{"num_hidden_layers": 8, "hidden_size": 576, "num_attention_heads": 6, "num_key_value_heads": 1, "head_dim": 96, "intermediate_size": 2304, "vocab_size": 32768, "hidden_act": "tanh_gelu", "norm": "layernorm", "norm_place": "pre", "norm_eps": 1e-06, "positions": "rope", "rope_theta": 10000.0, "rope_fraction": 0.5, "qk_norm": false, "attn_scale": 0.102, "bias": "none", "tie_word_embeddings": true, "parallel_block": false, "init": "normal", "init_std_qkv": 0.0157, "init_std_o": 0.00393, "init_std_up": 0.0157, "init_std_down": 0.00393, "optimizer": "adam_variant", "learning_rate": 0.000416, "beta1": 0.9, "beta2": 0.99, "weight_decay": 0.17, "lr_head": 0.00381, "max_grad_norm": 0.5, "warmup_steps": 328, "schedule": "cos", "final_lr_fraction": 0.03, "batch_tokens": 65536, "max_seq_len": 1024, "doc_mask": true, "train_tokens": 509100000, "max_steps": 7769, "dataset": "wikipedia_en"}
Each number is 128 + 32 x the weight over its row's rms, rounded and kept within 0 to 255. Layers, rows and columns count from 0. Numbers have three digits each. The size before them is the row's rms in percent of the matrix's.

# q: layer 5 attention query, 576x576, rms 0.0249, rows 75-95,171-191,267-287,363-383,458-479,554-575, columns 320-383
# k: layer 5 attention key, 96x576, rms 0.0243, rows 74-95, columns 320-383
# v: layer 5 attention value, 96x576, rms 0.0203, rows 0-7, columns 320-383
# o: layer 5 attention output (transposed), 576x576, rms 0.0173, rows 0-6,96-102,192-198,288-294,384-390,480-486, columns 320-383
q458 100:144119157131111193096098204102136109128121123086133097097147150185099157174113149092142161189151127109154140090141173144121107174085082125104146094151137138125125082149164128125106129169128136
q554 115:151145132123117160109159069101108119144176096071135093128108091185121155149167118166105078192132097134133135091137128155169181120160160117122138115127134173171105116186155223202147163115125150
k74 111:146139160131143095154129130133130183171108099130120118157066155126098149144108163138147144188097091130172188128090122198150176180116193166181104136110096101178083131134123080167111139134104095
q75 107:067148146196079138148078122074095144192166140206088116121107135099137116161052122114082095152008158137156153147094123167146142117153159141113169119118108164145127111170084108098167118152104133
q171 100:107110073155165134179060173096217106149131077077133172152130179127180120105093131160141095156073150147160161116131150130137131124158179148112108119121098095134102112137092135119074120131101109
q267 096:101152082085096139112084139113087125116114099132130143165146136144183177104107131189166096080137154102150102123059068112159112107098145146095133103090057123187118207110125110125120150207126135
q363 096:152087132156172090086182177102096106179106158098053113087098143112180115176105106140162169084125132162162171113120149107127164139145141167056097134119143091099145071101174144087065137166095158
q459 103:113143097100129163076151126120145174163136141112097101123143085089159187142133099170113106133150123097124111144096102098112142122140058163100142161143153092163092133141100152113161167128099167
q555 107:147075101126086172142125133144090109129140092193082165155131137080162122114123145116148064106085126174176181179119106165141128124129149115120133122117112175189121163175144082109137179155083092
k75 104:153136116173161122158092108088100070111141118196111144164115101127197144128106147122149110149129163125130144132059127196114148118062094156143113109124116188156109114140146066101187123123117125
q76 088:061120161154163102149148165110177150120100138131140176099140143128142161129191168099136129108140102187103122137081125142120146124186099127125189088148135141165140149128141144111151129076128172
q172 091:124181144122161119124159090041120154143081130116112216132166160101188153129144134146159076133212168112130151156104103169108074144091089086164101161112133111150151112146139184104152128125064166
q268 110:057167139096123101033065135129091187091055106081092145143189127131195130140156185117170130131180134112156073115050100140129122150118138099139165155109121116169134168147101143091153146187147114
q364 100:079101094139160091173113100083149125103119068106134131129065111199170117162108129099121121190068146142124085095113099086127116072114159129120111121143088139202108103146147162108114105092109113
q460 091:151122124105116109113115164070112141146122154130143185111152136098125152075093127112071130148099060113094158135109112121140112099110131133111150112088141157113145131150135089139123129099125124
q556 085:085124127125139142105150097133160178165106145096152129130136149145178171139158122123191093187152113140148102127141128106173131135150127128098131119141096120065132186155129116143122162150126158
k76 089:101168149145078099209116087096086165183123182112167124078131117142124096137134071174108126107171152116122127195119064091104073165113145143137152092137130091071047115167128083080153106123065181
q77 097:088126185097116157117114184111135128165136119163107160115090091059160167169089105100193138124122115166093110096111044106060173075117124147177097147102115119132133108121146109036069135160087163
q173 084:116154156137158139158121155108132130151156074075128142121162054119114119056099121112084156063125109120105123111131120195120146181144109191150162160145189085084103109108168178093136128159100125
q269 097:076124048159169126103140156142122175176118151103104085120157099152202136110182125110155096131120126176156166105123117120125125165073094117147126140143143116077167139103112139102205157117101069
q365 110:119123100110104182080171152138126121156146153145174157100161155090165165095124152129088121120147097149146116100078048135141146159171105175125131059176084155121151057166141126137144219182159134
q461 094:148096109125168110110173138115160129186108123063115176106113123146089148127113096154133069147184154071080149145114153118135183175161053148158100119064186125162120031087127124083151092125184119
q557 097:080149124104154153098145131126162106141151180144143113089105132131145225117135132119112122062098074182143151116104072155159142131182122166136094105154204132064112142188110118087149187160085146
k77 095:114147144156117147138096121089127112139135157154124161147109086134098152133129150095170156154114144170165149159146106166112094065116141135194173169145143135082052173180134126151116126144066155
q78 099:106104089170135091081150119156112137140135078137131093100136159091202091154182143162129131126165132141160151149095111144109143126127118174123128151140098125110114162062094139120135168074164215
q174 096:171154135152086061093139103138119210161106112041052169155153094142111116111145125053127085124164160097105142154134132089164071147085061134113069158084142157167131138110162164115172204127139123
q270 087:107122151147165142091184098136133119126100125130147129144176072178160153106068078114153114049169125131123075101103128154147102077114102129188097190197066130146131094063097125153155094118159176
q366 099:141183075170125104089140144155160176168115154120095125109118138131185139194138128186122141101110140143122099118122090153135119113126096115132078164138098111155161120081181181119156185118114133
q462 104:106129118145154170135176137134134140176123169130175134210105138139085186092097116159058205054105118140090153141142050113202237094178105157173175156103173095094094122129105072115144146148137165
q558 110:110086109121160064061169094139099186072105082078115142117146105132182140105153162123194107171125130106126105090108084070132132150069113144079103103109052147122105124124122177151149171136088114
k78 099:148113091142112152101072081181097150131120139137124120028140119125184143183098115122049110132144117102147149155125159078142115136160096108139165123108175083113088146125142194058158104066117156
q79 092:174140182116132170149145091108165142181126177141090149104128093109132178214100130148156107115165104098077131107046139127109131116144135175150144104125112128076129147123164155117135073069132121
q175 090:132114094156152147137120102074102134177137099154084161129109072145158160143161087105109160112158149132134157178123116100075067133111121132076134153144131102157136125135073206080145164117100160
q271 097:125164170135164130098129115095123173147124170111115116135193105078166159112182144148133114121154114085106083159119079137135075159088119108119115149124199109169121141176100133107200129132132130
q367 111:113172099107156155138170156149159136170144083110111109103143161139121153116175067069160166123155110163101144187141112127164122106145142108088123150202099097200175123087121154160134119138194146
q463 096:057100146130160064148101109104119146128165176127150131133092083129157196184144144084076169090105137073106146183151059073179198131127148119087072153159215160074093113116096121117170147140108112
q559 088:100150077144160237073126114066136119173128161147183142114148077131170193105151099167167109073159128109125164099145084166163165139126127135143193106170155107090129085160118140150183171141107091
k79 097:143126156125120163143104123153124145148107187134222088182209079132149116175115092142101147113129112100084128136139124158125148072156151123102169118122086140101072157167124179117175143126135120
q80 094:122087116128192159157095120113181100050126060098186092156088123152140122162142115121130163146168158122089098103117120105092128143158132129115105162096080128103150083108134143164206114097133169
q176 085:139124127143155080113135089078123113132090124175106140141176161103137182187119173072064106101196120122123121126120121141108104097097091109149103057193106184192128094153147150142181106062179148
q272 102:141076122157164142135131155153153077114152047124165121096069125116074124116056083103125188173115139125120150151149179139157168126138165109126099129147120159157094086135087093124051153115159157
q368 103:153186109140127143133161102193097142119122156099116156109192133110108125112186143141131191146154124135084096086130164179146137121149053116110149112104099138145181103071123093154145115141141141
q464 096:149216163108097206139214093144126099142126091169137162125146114103098112042117204119139117164137151205035108160114119167127145164142150210168101118069117084083132076172069141129101135156112133
q560 105:093078157119150124136125087141094110118134070126171112123141129143132155175080084138125198125122133098087095065103149086113164085116100183197106117129115141132131071147111139136111132137110147
k80 095:099066122111172145137099123089161098076150120115116110094160144100134086186156070075084165124157053125088074093121149091077127080123110114153218165097135131154111096165160131138157155106141186
q81 104:165112102169167186148051166162120139169113141065082126104151143135132142092165158088175124151153141095081201121165053126101133121157088088170198192174117124111126155153168087141135139125046094
q177 107:123169147126121111142124060163117102140160110114167153117104155103096119148107102109118153153139102200096106113107134186083122101194103143171177106124169142103103073134105058143121133097109149
q273 092:127123084135109140120089164130145166114107138079114149104123199111129126126136160083131199140110128109148139186155131184082167129119104113151115121204117125161122095128120090113083111123105162
q369 107:151128130128161123177092171137132085124136108149086148118119152084114123088146155174125168081141135101151132079126142176108140119141133110100159127096125134178102103151132061080119169100158135
q465 095:174102081099116198115138154160106160101148112141092100116130144072131143197141146144133127154123103144106177137041165171101123120130148101086110126129083172161158109175102190123184113076113182
q561 096:095165175103082076118153044171130120130168109139139088161152161161116127099169142112137075100093072158121099155094173105124148152168116088197108094144129142169122169127104103126068148137089178
k81 104:115140119125127151124130074175131154106167079112124118120133128135128133070153166058163096138176096123124164125156118088149160133125131124162067152119116087098118159099136129158100135117113143
q82 102:111072149118140148146147111085092104172172188120098136126113104128120214130087085087202117096098147100150150168080104107147139115134078182146137095128175178101116143138100151157092135122135079
q178 097:142074129093158104182138132108126083113182122189098156162108093151117094152152079124079136141092183110163135131096148154160129122126126118091130130106149125115103119134150136120134133160135142
q274 088:138122130107035135164167107102089079129176146066167149123095137061094172126115123132103116120167090168172177081126120137128156122101181100149108137088152182125106090091126145136196206139120143
q370 103:050101123194139124141114085174181114090151068130119154145147129149130131166046140088084114129059112077198134136127139125142135121160112113150052124100088192107115104138131164118166153150162117
q466 097:126134159059180106130041071167162100113138142105137104159117047104115108097129096100110113122143138110119096106114170136141093124143160145100089186128161128129140133108107146117122108135127133
q562 108:121127168131095097116146046117116111164165084177117094088126169082124124137130087074127180080107168111165132101107121138146133118145162151118105087107197143113133128112133147156119132129126097
k82 107:063167119105140179062147109094148168122144156149065132108157091130158171176107164118141053069134146089131209183094206147108158084126131137111110196121169126128175131176106100144106132071145121
q83 089:120148181089144168118136107069237082150107141146116132098161158130112096112129166145164119167119157098188138079123113076144126159174159072127095156107191161117083129188116117115129185123104158
q179 100:149225100157191133134082173036112139143128168107108153147137206108127163086176163144128145152112148083107162126113163172143151112134107108141131136156100125136126109169056162156150108085105118
q275 100:101151047136151143111077099156137167129127120135141097109173161158189083130095190148136119193068144037158155101065168113141127118124087124071118139147077105166087115151138138150180136120129110
q371 113:167144118108101115139171082072174132192136173063139178081156181143126081114138121152131154120177140114091123119143070144175142160220076108138132149111112121098143123087164084146088105142152110
q467 094:182172074149131170121160163068145116192142180067134129105119162187157127131114105137176191180131168128110120126128172126133155120153119127129133095120103160131116080090105118187138143118139121
q563 113:118122105067130173126105152123108130123113110202112135096110143089098129161131151211095097108119129100148141122132147140145158089165140166119152123079126144136120139176166145110190092163123176
k83 104:174126172156130133169098137047081121143147107207091120146117148098118091115097116170065121146072149120125114107115141129140138148123115112156132066090110103109091087154090155103123123146113147
q84 092:154097148138131121085118161130098116159126162116144101207083152101103164157124123080131146151082155101198139151153150108208118152112143073150121123166146131165124123165130183167180166163073099
q180 094:084135145147126101198142102126141132134108154126160102203157168125117121107077155122109120108087134116173224182146132086174186081107156098141095106133149187172122127142145107164125111086075110
q276 094:131118089064063174107122186145166163132117134160170099102105109108116126144119124084097153141095102114149160106099127119125130120106080156132113108103107179150142123111141108088130112128143066
q372 111:155101143120091118166138162120179157138118163121090122161107095101107136097132236129094067141146148170161124116158099155076099106153062141068082156095112113164160130144114160091162162087136140
q468 102:128115130094093145152147033162140162166106112184083091152179130160150061082146138143119058146114133174143048085120134136115086114165153111108105170154100111182131180139128207127117151109154124
q564 084:123146143124117163149040130146186135174123141182155119095149204086129103118128120158087138131143115123118121129142148118135185119093081160140123175080124154144209113105144119113124111105137196
k84 095:109124150108121111111086145101096107099165113166150107111132160125155152154106146101211112131097122144156169143127137098106219127127124070110110176123145142146169081114189138115170125146125108
q85 097:174160130027133159133128135160147149103105122126147140102080098144094123139068136074105168114140162081110111158118144114095152079114140171116118122128108106112165179124161146119110079150179102
q181 105:168147126109163182182123144173101116115132106118111159075070102170103078127124121184083138140050145077138186144152088115117139141096170157065170120098122099151103129206123205149106117139163134
q277 092:148165135113113138102171087041101122161159168051139146125140081160104132037099121165033135130143095110118115137109081105165113127134160147036167088135126135137113068138109153119141075087129157
q373 100:144090119120111143143111196165140162164104131115157054161152080167158126198120134146118179183072080129153141156173148095097113162109143127134143128113160132126131184141113156087162112158069127
q469 099:092178082100130115098124120185129160061171126119149121136118086116084082109138116184061150093122158107070081126156123106149118100139119167138118170130177057180082187150065122106171114172132140
q565 098:166096070137118162133084204120184148145177179121115131093142113078091109103088115143101165120088087083093154144160099144143192140147147139115136125084129087134150103108220103112085093122125046
k85 100:176131121096110155112105161139156126133146119079078184178115125079119122098107146116157109099143105109143158124119128175139153115109142164098082114112119155105169093152163079160120088107138062
q86 092:109078100123170147123138135132065085182130095135125182119151158158112116132161157162162131189075098141183214157089104103108111127129120109126107173086106130134121166108061142181101123091090130
q182 088:081150120084096158169089135105105129138124171129133096134116099105178141210122129105149117134132121113183115153148176135119099135137077105096105116112069131115136149093096204148119118138121125
q278 088:125142151098075101080110113096119144128126052090152115155137152108121148115062131152123165160121139100150103151064153121149135150081184098143130106150104107146122169142105169102144114177185104
q374 111:159074074094160209159074155103113174150126169153110115074149103134178153202126136077170130101064119140114112105124112149105160110098123064131105137082088151162117125138134163124174112103156081
q470 099:102146129059135171130159093128074150119158138105148148133135123198105172154089122076148183166098091171145178138124090133196123052104142143110118107172152171118121085101167106177153153076074114
q566 105:172083125136073154135148119119168163171157137142124065109162137125150117144116148161117108118154148040209187133145145115128088151120167157102122120133099133166141102139174145142188139157145126
k86 099:127074114109075124115106111078101123133187113117156068150131146055176110188100115194076084133136138088180122151139136093112090127188165210138134135128136115103130166185115151124140145129113132
q87 100:099075098202105105101122161134122044091125171060150116185123149124104129099101087175161067120136107133169126092141103077172137143128192104149128145136090094098099125085080140187119154173155086
q183 094:149103132096093174117151176193110163114144200160155086133179089149101130111097161128122136132125079060141111089158144087180186159150144114113073092173114147149159184060122112143156125163147093
q279 093:105117102119197131154140134117178059132161121137144086098077085106083062109132081122121114140111126156116227128168141146136118108176147155119145112139123127074124113182144145145105079098109161
q375 095:114137136144083168079124085174075176145078173098153126087155086175045105107154128125169158085130136060095116143160157077148136209125122114186164114075154141114124106102111119087109124133171103
q471 098:137101136105124155121113122222098144152126079191137083132134137154161110122148122120226104154076123135144148085080148083112094151091125121163153139144078134147166171127162189110108168129168099
q567 089:162071187148169064187073185125106127112150178209115089167151125111134077157074094092144168125123149100101127127133138075104080138123098092115075093134126070136095133081082205151144101121133137
k87 088:100059080173173112113147205091160166111172132158135109091175123134134108191103119125103138090140137119145128109155114134173142202104103075091105160151083142200152101152109137102124137126147153
q88 102:133113172162131115170114103160128138060109138097095144135136116172138094075139141100126187130111143083055110098096209123132106110128032102069147098135125139190141153087129124224158145057113139
q184 101:076108153106136130127116111124077120156102100087135141137157148153123102147125072096161142132140132174119098079147160113127136139138086145128099118078145148102189121128175103112144147099105101
q280 096:113125153181132087106140089123167108134126114115078155118072100145095138168123074090154109091117120134105156128216169085130130084173146109119069112105120163162120107139173134164119179106083140
q376 110:133168175103145118161107124186135117109179082179144113116150152106137155109103095134119119074103160083113175205148109138137143172090125198175090121155117094134138106147102153106097192122125145
q472 107:147112132154188122144119177091140116051143122165134125106131133155090091099115109121085138113154131160124151162156158172097151108133116131107075076185122157116162130101166130084078139107075092
q568 103:129153144148083158143210112168146157184125126153062084128135095079152134196181101094128137179122127099132144131117099126094162119165141082098155138138097071113138149146121149114090108111145140
k88 102:187178177159064147140182125156074117102123125082103131129139104129115136061149109065139145092121081125117139095140151104181132072161103146124138092122153127147096163118153138162172138099134132
q89 095:089085139148134095139103120123094094103122082157137177174067130131096114133141111113170149096121181085079113122163203087137072077168134141072131142115151151120186106137134092172110107153117106
q185 108:144110161127169101157089167124085083074168105128176108135077116149059147194135058093139184117128192101080071145154207110147117141148143157142103125156161154106117104148094103121083054137094085
q281 088:155108102124117142180068110106115141118118044135114151135112098154082144196046151078152134161103147107146100169079149146124159107079104137124095157149177122161165169104162099112157140158116107
q377 097:155092103129077123102088132149131158096127129167167131096121091147082145127088135174119182118171103108085158178136128191120109162135177192146117078120159133102106135111150116142109128158129119
q473 097:102126195157127103165163131135142126138159158139106119145113154195129092167096112080183158171060172102173148134149140139089123155145180115150092102067108120145107101195169128141089124151122075
q569 099:090086147166142104168132143089142091127112083143165163095089093133092149153131068106036179111106153167101158128184126105142146070158196176140113125137179130098128127197091142128116110134074131
k89 101:177123090124201058112133117142124107081134094114121104123069129078100134198105080142128168137128177125088130101117142137185142113098137133069158110081151181163134141115146113138156202128121130
q90 093:135126106101123114166101140192172191122138098204148126142121126095204120182145148131139132134046151138149113099109115129105152148154085142124103125119133139110140111123171162067110108137097105
q186 097:159107126107151127087123151122095148166111064124104140107058049137240143075154137098115049098104137108154156145072175186100113174067077123143069140128110089084178135142177194109122097128121130
q282 102:154114163129094142136107150130154130098095142117142106138154058145167163085147144040132077122151126153199165141096070120126108151063098105149148161150117125113150147129153168150143154134142092
q378 107:143062062111157167142192155085118121126143123174155128094172097148114115166103120084084145097145104146104155193128150137134150169122126156088116086144121088131147061090133166096071103127193095
q474 111:143121145166160152173128176091071136138127129071188161097110145133063178137127125113142202111142148131084140107153132139120166146130134169139131083166128160087138037127170087108126115093107149
q570 092:087119112152135129089168147170104142128106108092165133122153155133142119150138137125124126144150103212181158135108050126142122142108137171112133091148157127073141141170163073124168071144107161
k90 096:156105166142097115161158153108115113150152097142166127115105138095157098181127132151074158157108143170110087194112132130131104126115132113139145159118164098120096169145141105124128106153123202
q91 107:107137144086133077134118181176158144116125109156137095148069148137168142165140142210104103147114161120106091108104149051160113172136208129125118196115134199106104127176124122055165134147170126
q187 098:145153150100142132118152201107112122130151099137139125151159087100144074068078143140117095117204125152115145164086155145140156137104107138152120208129081159186140160152074180104092099144119150
q283 085:138160117138157128086128149108097162187129152135188026176141067118176110089132145173117134147149123079159139150073109083153110093077087164078166148144130130101148155127114113050125131151112064
q379 106:113138151100159146119148130067211149124166161096112183099133110128156115034134154095135118122212104126078146128135157113144082179109158122152042122127104134136177190094068150129056124140196168
q475 094:154165145158135099146167180085106098120108107114124238082095164160144100121076126121127116162103152146068112168193122092128136157148091095194108085114126128087118160163170102124046105118127135
q571 105:126083116119118182107086225164142121133115175143187089131155124102133169130129182171100109082158072171142152134137130128207194167119128123074194175124138188127134133127149097036128134134188148
k91 101:126136092068132094147116186165129118134076120119108171122134110098123079139081126161218102126080188126111119088125147122075134204068118095130170211128154153141126069173171103100149087201165129
q92 094:066143092132108107151115148137172122150109110124101083141130175129102162103133148058103132177110175125134142120106097127166106104096154143144145186201102113140075123143077072171113157136092052
q188 098:130126089118105175086085163132099152120123161132151066174143165130127146070144167125143100123139085131137119106105156127151150160180108106162189159126134108132138159145181081131112143149159089
q284 102:129112067103118139081095151192128145176118146125158091113127188083182152139127122079102142126156131141147122122073095115116159111157136154079141150100138161140133126149127102092091069163118093
q380 110:165057087097122132128144168140167179150096171157150130098083151101129123092074185134105159148169144143115163077166092166112130086129097175200189153141205105106143123160149064146070164156122078
q476 098:134095109111111101103142121171143195120090076144091137089174159121177145085094172104137058139121136143179135100076131114133146125115136119100176177135109155118164167140153093143143155129118106
q572 092:148103126063123140132139130187191139141080162141147126142148153116085089161151193167115124103132101114105140096097162136138105110148152129066116090141135155083122165104122171173149140143064169
k92 099:151155159142102089190113122110177085102088105149141088153171103140071145163109124142046141085131117153128125170100125134164154169159092080066113132118101151171086088085142130047117121137077203
q93 090:047139160111137097136160142137161098120123147145126130100149101116105108083193101074123134087102250126129097132096132133155076145161167157135169102107175166159085138119071129064111127160097113
q189 099:169149085149142126217156228120166133146130130159146167119151141067144160112130150150158107126074152129126104120123117129157119144139179161130096168091137081038122112155120157109134073142095075
q285 092:117161116147079049142169123140090102142106179099125060164169096115153108141170198166119087115126104141123100097130132080106114078162124153156126110082146060110076116146162136099129155165088119
q381 113:133102131162155132136105085089169103131128087097156137187124146155161108121060089097188118146091107125174209154088149137084129159096173150137138165134130178126084139136134139060102144203116096
q477 096:172190055163166109133114151110181131108124161130148123098135133156147082067089081161091106133137110106141087156143107204165142167139149130166168113113117095130111125116115082097133134140143145
q573 112:109122120071149129166080213165155116094094223140128166113141099131145121115150172152126092099110112141093116158132100132158131140122165167127130143128131110128122179091112141083153055161138111
k93 102:152059125155085090127131105057071082104110121086120135100140119131139146110180104130088220109098174103127084089177126118146056141098093116155049161073131154168116078052122113053095157165133091
q94 099:094160096208150135161118160138056128117162119083102144140144165180139087103197179124112086171135117172197180157148130125171125203124093109119161133144171158123108110139109109162125165151073179
q190 088:119136115138095099150182101148165084137094165106164109118125151123097109073140132111122099120199139080128107097137085132093143130127061128119134114113158138137106082145161088103153159148164100
q286 093:093108120125119140170103195134190135137127083115166172110164135159065087154150145131104145170103169137138104177138146160091132145148163141137140102151136145164116152174098122160077107122082166
q382 103:130077091165111127113072114137108199082086138152133123138118144129151136117133162058162113176110156106134156064081071113156166172127110119119180142094143123102109126183193112075130189110146108
q478 100:118090132149096201097131107130135162143086128167076156143159129111127110095086168240147100159153104146166152099076125141130156107121116153107133105137100108077145141152188160065119123183124137
q574 087:132157039135180104171118134137138123117084101104126131105132113183074075146149163141143091143140118090124122146162136124079072150163098134106067141216163100167157096084103112131080119126174150
k94 097:154142140149165085115128089175120129119161098138109099109160123136096101102161118111079124141135094096151192141133149091133122154178149081086124152151144133146171117105116122160137130086103174
q95 104:197144092241145084130168106155106104150137108131143089149141127095118132103123108143157122157118073137104117123142153193138120145148118097135099058025090060142134120107172109146045141109123066
q191 102:120123139070152121079092106130108103110143102156080145124151108109111139157239121134138179101129099136195107115127134159099099102119189179134190130095095121151089123127041124117108164156117124
q287 088:129073107154102096145117104150117104130172128123156127099120106135129150086140108096052140144099135148106103163105179099132056123112156129184142158141153080082181101118123184086137154100103069
q383 112:111113102187129114119137151141071106125159046202147115175082081090132116150199088158122172126124095089135073185097096171124145135109138114157111138113171086082055073162136124122077130111077129
q479 105:076171155121105072128158173165110134093149069198100115069180093090097117163115106132115223123164119079126144145120171174132124105141125165116165118101117114114083029138107108123153030067070070
q575 108:123201100154131134051179154155148117139131176102115126103126145127127174122180125100162101109131102122158119079110137152118078142147125108167116120087053044146137125115089153115158159159152114
k95 109:152180104182183110097159078193112115156137125111053154149105137074160143112095169122162135136155065157127115176132157142153102158150162132103124143060103105126098105061142126084103136147169094
v0 099:174136132105152217142174094136119133144114146135109087128145157109110131135139094134165107129100099111154112081126116034128159097119130190116161152137116126125167146141094163100138175108103103
o0 106:100152148147093083137086077078109130144108077122150223129062139135115126095138103116158128174189094158142149101172114169111097131094152174148130118159058136170136090156135107143123111159068100
o96 088:103143131128066123121182147123136110147114097111172205113088063118123123081129131152104180104145138085135149142161082197079115166087153140134130107131126130104135102161098142160082129165083125
o192 087:146173149120074120153151141126164121114219103088087129134066070162135110114112106111105209156151161084083116136154119161086165135133115093169132155119076028127157114149099137169148125152150140
o288 111:084132108137117111143093114149091129145098120123158220158119126119053122118082122121124195083132077109127166170147091179147169055060124138059219080113152120109108140143113063060051110156091125
o384 085:175090143175071136051139111130169087173101095175149106097100107096159123104136092133093172140092123150178223146125081109108108097100128123084167133135095160129143079152100177154121108177083137
o480 103:134158149081099057130110137222110077103159142146105119136132083175074062112138119189138098078127131148101108147128178192159132194127089084199164112119145135125166160089114168127123114127163128
v1 102:118143102116095116126098159136112158122136160111163087128103105097122115173166099098140148076133178037137168189196169142151135163102118116121166088094140130138110098142162079093146159116112165
o1 108:067108167105068153108122141129118092088096119124102096122126167121103124105103101119147142199083132188136121123040129137093158068086141128164126111180099166111145171146158108125100156094125136
o97 096:141126128077093141128083119171122072169091164129070112127119120134087117107144122140107121175092079163193139091143115157113109143131117100148096123163152117110082156087147151123123148100184123
o193 097:165118078159129151118090141133143082150185182100100099111153190135032130125188081134182102168132112154118120094076157165170147107181150130142105110147182121103126180067153127125088134147118143
o289 103:134124152128121123157164140163152140145006121116119078145126120125151131200137080150117148147072102067137205086087090099123141100078141031180182106129138104170099138102143081063191143151122150
o385 091:120137148127127114175152183132146079149112144078116157160034154155108143145118109153080215162114118117124141150174117096101102107148163085189127133162145141089104114186076136096135104093072150
o481 125:111138099095107140071085094106092152152105136114125217129116127178129145104134111158121103161149146171109138047093130147161043138161123166109167143174168179098073155167089131146108099150094101
v2 097:095099124139104066121153149122123089124121145029109117090173129085132155090096098133111150109065113092184161195136100083119130105048133098116085163116075146106152086144145165123108165096144106
o2 101:157112137101175152123180138191081151105095174137142073129147075114134095137123107161115175096128153132136071111106154143093155072129095159019139125145122105103121141120112129188146142131151120
o98 095:185123143171155144125185161175117142156086121107078083075124092189142105129175155161104121169090081141182111121127153123119179126150094124160073120165142140147104116076191098105137142089138131
o194 092:093123156186136168190166127103124104148107147138128106062118161108110100132154109122114123137163130135152117049180129078112187057142109119096108131110094165135146128086115136113107151110085155
o290 093:143128140098110098149131137183124113184142134131104040124172086127170065099133142087157104075110136121159178116077093142093118158196180101086087176141144113168129097142144160174217154117165099
o386 089:146109155103185085138138111177119159136065124121150097079147141171151135109121162162082128094105138092122137105148116132110156091113127152133089152155140124131132116112110111155158130121143159
o482 109:104123155131169160092150152049106170139117151140127207134066149125140145088110112138123123111155130111068165129130099115155153147170146162124153123103075110133085153141131107118139104160056170
v3 095:135126119083137087129118127072143120120143125120124138147148165086113121113093111103105108164074143115171148111174143177116143216119072079146119131123138122123138132122103099124130104078137088
o3 112:090181110121139093123119152134115175198148122138067123129150152125146096126118123083153072075157104200091124121072173116053125119111151135170119154142088172152181154112130180087143166166149112
o99 093:139109109181143120119118139109073116113184139130139125136090188037153137127110155111144137102160161108053076098098164083145156092125147086077119138120123073197158128115120135156155119139123123
o195 087:137105155131154123125102196145096109147094127141175115102113171099142107193191120087197147134158122077133123092122085108096138115088200112114126111127142138165136131142133137140167109178192128
o291 106:121141143157139120095098147095139195159153104129134156128147140107193137116125114069156091157132117169125124095161094111083087119138098087203142117111066128169108147173143134129165171148105134
o387 090:099129109206136175110122156126139122129077089092121120138131140113132143101103127119120115113100124180076117136181116140107146076144139133075163175160089169119140138166104121208120160132108097
o483 107:132106153134167111114117124180123118138087111154140069139088138146129105165178183119113155194108117105143102145145121121093130065112173150102051134169151127093078090115130161179085134188118132
v4 097:110150157140133149191176118154083090130162158118184082206173066200161115096088109103102110140130110099127131109079108155124113101120172113175144145106154104180089161142165165119129111124157124
o4 093:254122129091112067102152120133107146168135149129143102155130104151117114137101101154142160121113101144161114143136099165154070174127103153074106132100115145154138124142160134118180147105077097
o100 075:145103132098113097078160182093090129103122144126136091153115111161143070104120157175094160090072147129156119119072164141146083108131134140087100099085145193129139117223102120159142096147099119
o196 082:119132085095144111119167123129127113191121196056108132105077061157135163142146117189110185123118143112136097125124138153161097119120081109154149092131115142127146104158130098122076099136082123
o292 116:177114069102098116109144084137094114160177129100118137203103128195152130149120134093123182137127148195143135096144111150122140122086141173044118140128149171122150129179136162142154087089125096
o388 092:179123076151153106109164155166132094138106130091160081190124142138139085128102133134107148122050189126168137106141143145162112067068088157012123111146176130127133117162137091129122152138088158
o484 101:085127091117144159111069162146121056142153149131129125126175122105082114115109154165130124117093119125132103125088155148166143114154134148149152148152107163084110186154144120117126121137136158
v5 103:130087150195126126124141127163139227117132115117137091162098174114138176100174112142180114047091122098142147138148039191118143138095097075110160124177164084124144133157191180050186105137086150
o5 109:089164129108101132148154100087159013151122121195158147139174139106107145117119149110151137087144136137095145130114171062112092076130152160177123085162139189164133157131140103091162116088078092
o101 108:121133097151128090130134064151149081110154097110134123116171188087100130126062134133132168145144102095088097185114177129160146084117096140090144086089168109120209163097077157092143144079079155
o197 089:152160123106111151174084134106099087103184103065120142166115134106084191126108072125163064160154091059150133130079174138170097114151128084122097089128169102124128133159145153157123152142125178
o293 111:072135089140134177110132119126134133171130151123131153086136139100100157129109141097167177185134134156130109123135090156115084121172114087148185130091102111131135102137171078072176084063063142
o389 093:110192117154094171098148107117169109102145112137074122141213130093106107139119174124118165173143102137104087101118108144102147165176103127190119165073126112140198115126105158076174077151062107
o485 113:155164132100114082151141130108116076116104111089116146167098088165119139115085088135126136148180128122132093099140168088155142126132162191177147117143143114171140110158124159129096171118104141
v6 099:137134107117146117108176126147106101090142087146096155055095133071135095091118156178100106059098122123157165143157156163105172080165069120100103139116194140110154078164168189158160137104080141
o6 101:040138111168134124160132121098127109134123129109156148152185148082150118147095119119135089119122113130124091106130162172081153159092188134145152155154097106129110136081101143165092097175107167
o102 098:120108127120109104148162117128124121118147133163129158140180090112152162161088159120129152169179080146185132122119168113145171117100087185153142101143100147075152129098165143125119067151099169
o198 096:171123140147123088160166168105132141086148118154131145119167100117114110130122135113100184158145155123181148099185122134125165111111129142076109116098148088128124132103132065120118084163132147
o294 114:104143164154153113193124190160123181148083089174160117112153151079120153142118103172135077121022098107120178171100130173145162118113120138154146139113151123128098139055164093091113123164141133
o390 090:180140151100115094150129175075115140188078136119168129104135143086128153155142154109091134149167113109151164112136117118118122188171144142190083117122119165114110100095197163131127034149122141
o486 107:094211144128103125118106179113150101103154097138079162147154034177158124126121173084154180129161168130129128144145128084128171155099167152122115098124106135184194135154081102095107148125132121
v7 092:104097120110187113136131123115103120131124087119144151137113199070165119144181089111109148114172184125168122089118152108063122103104110085074089158112117191154119122108128174158120184099118188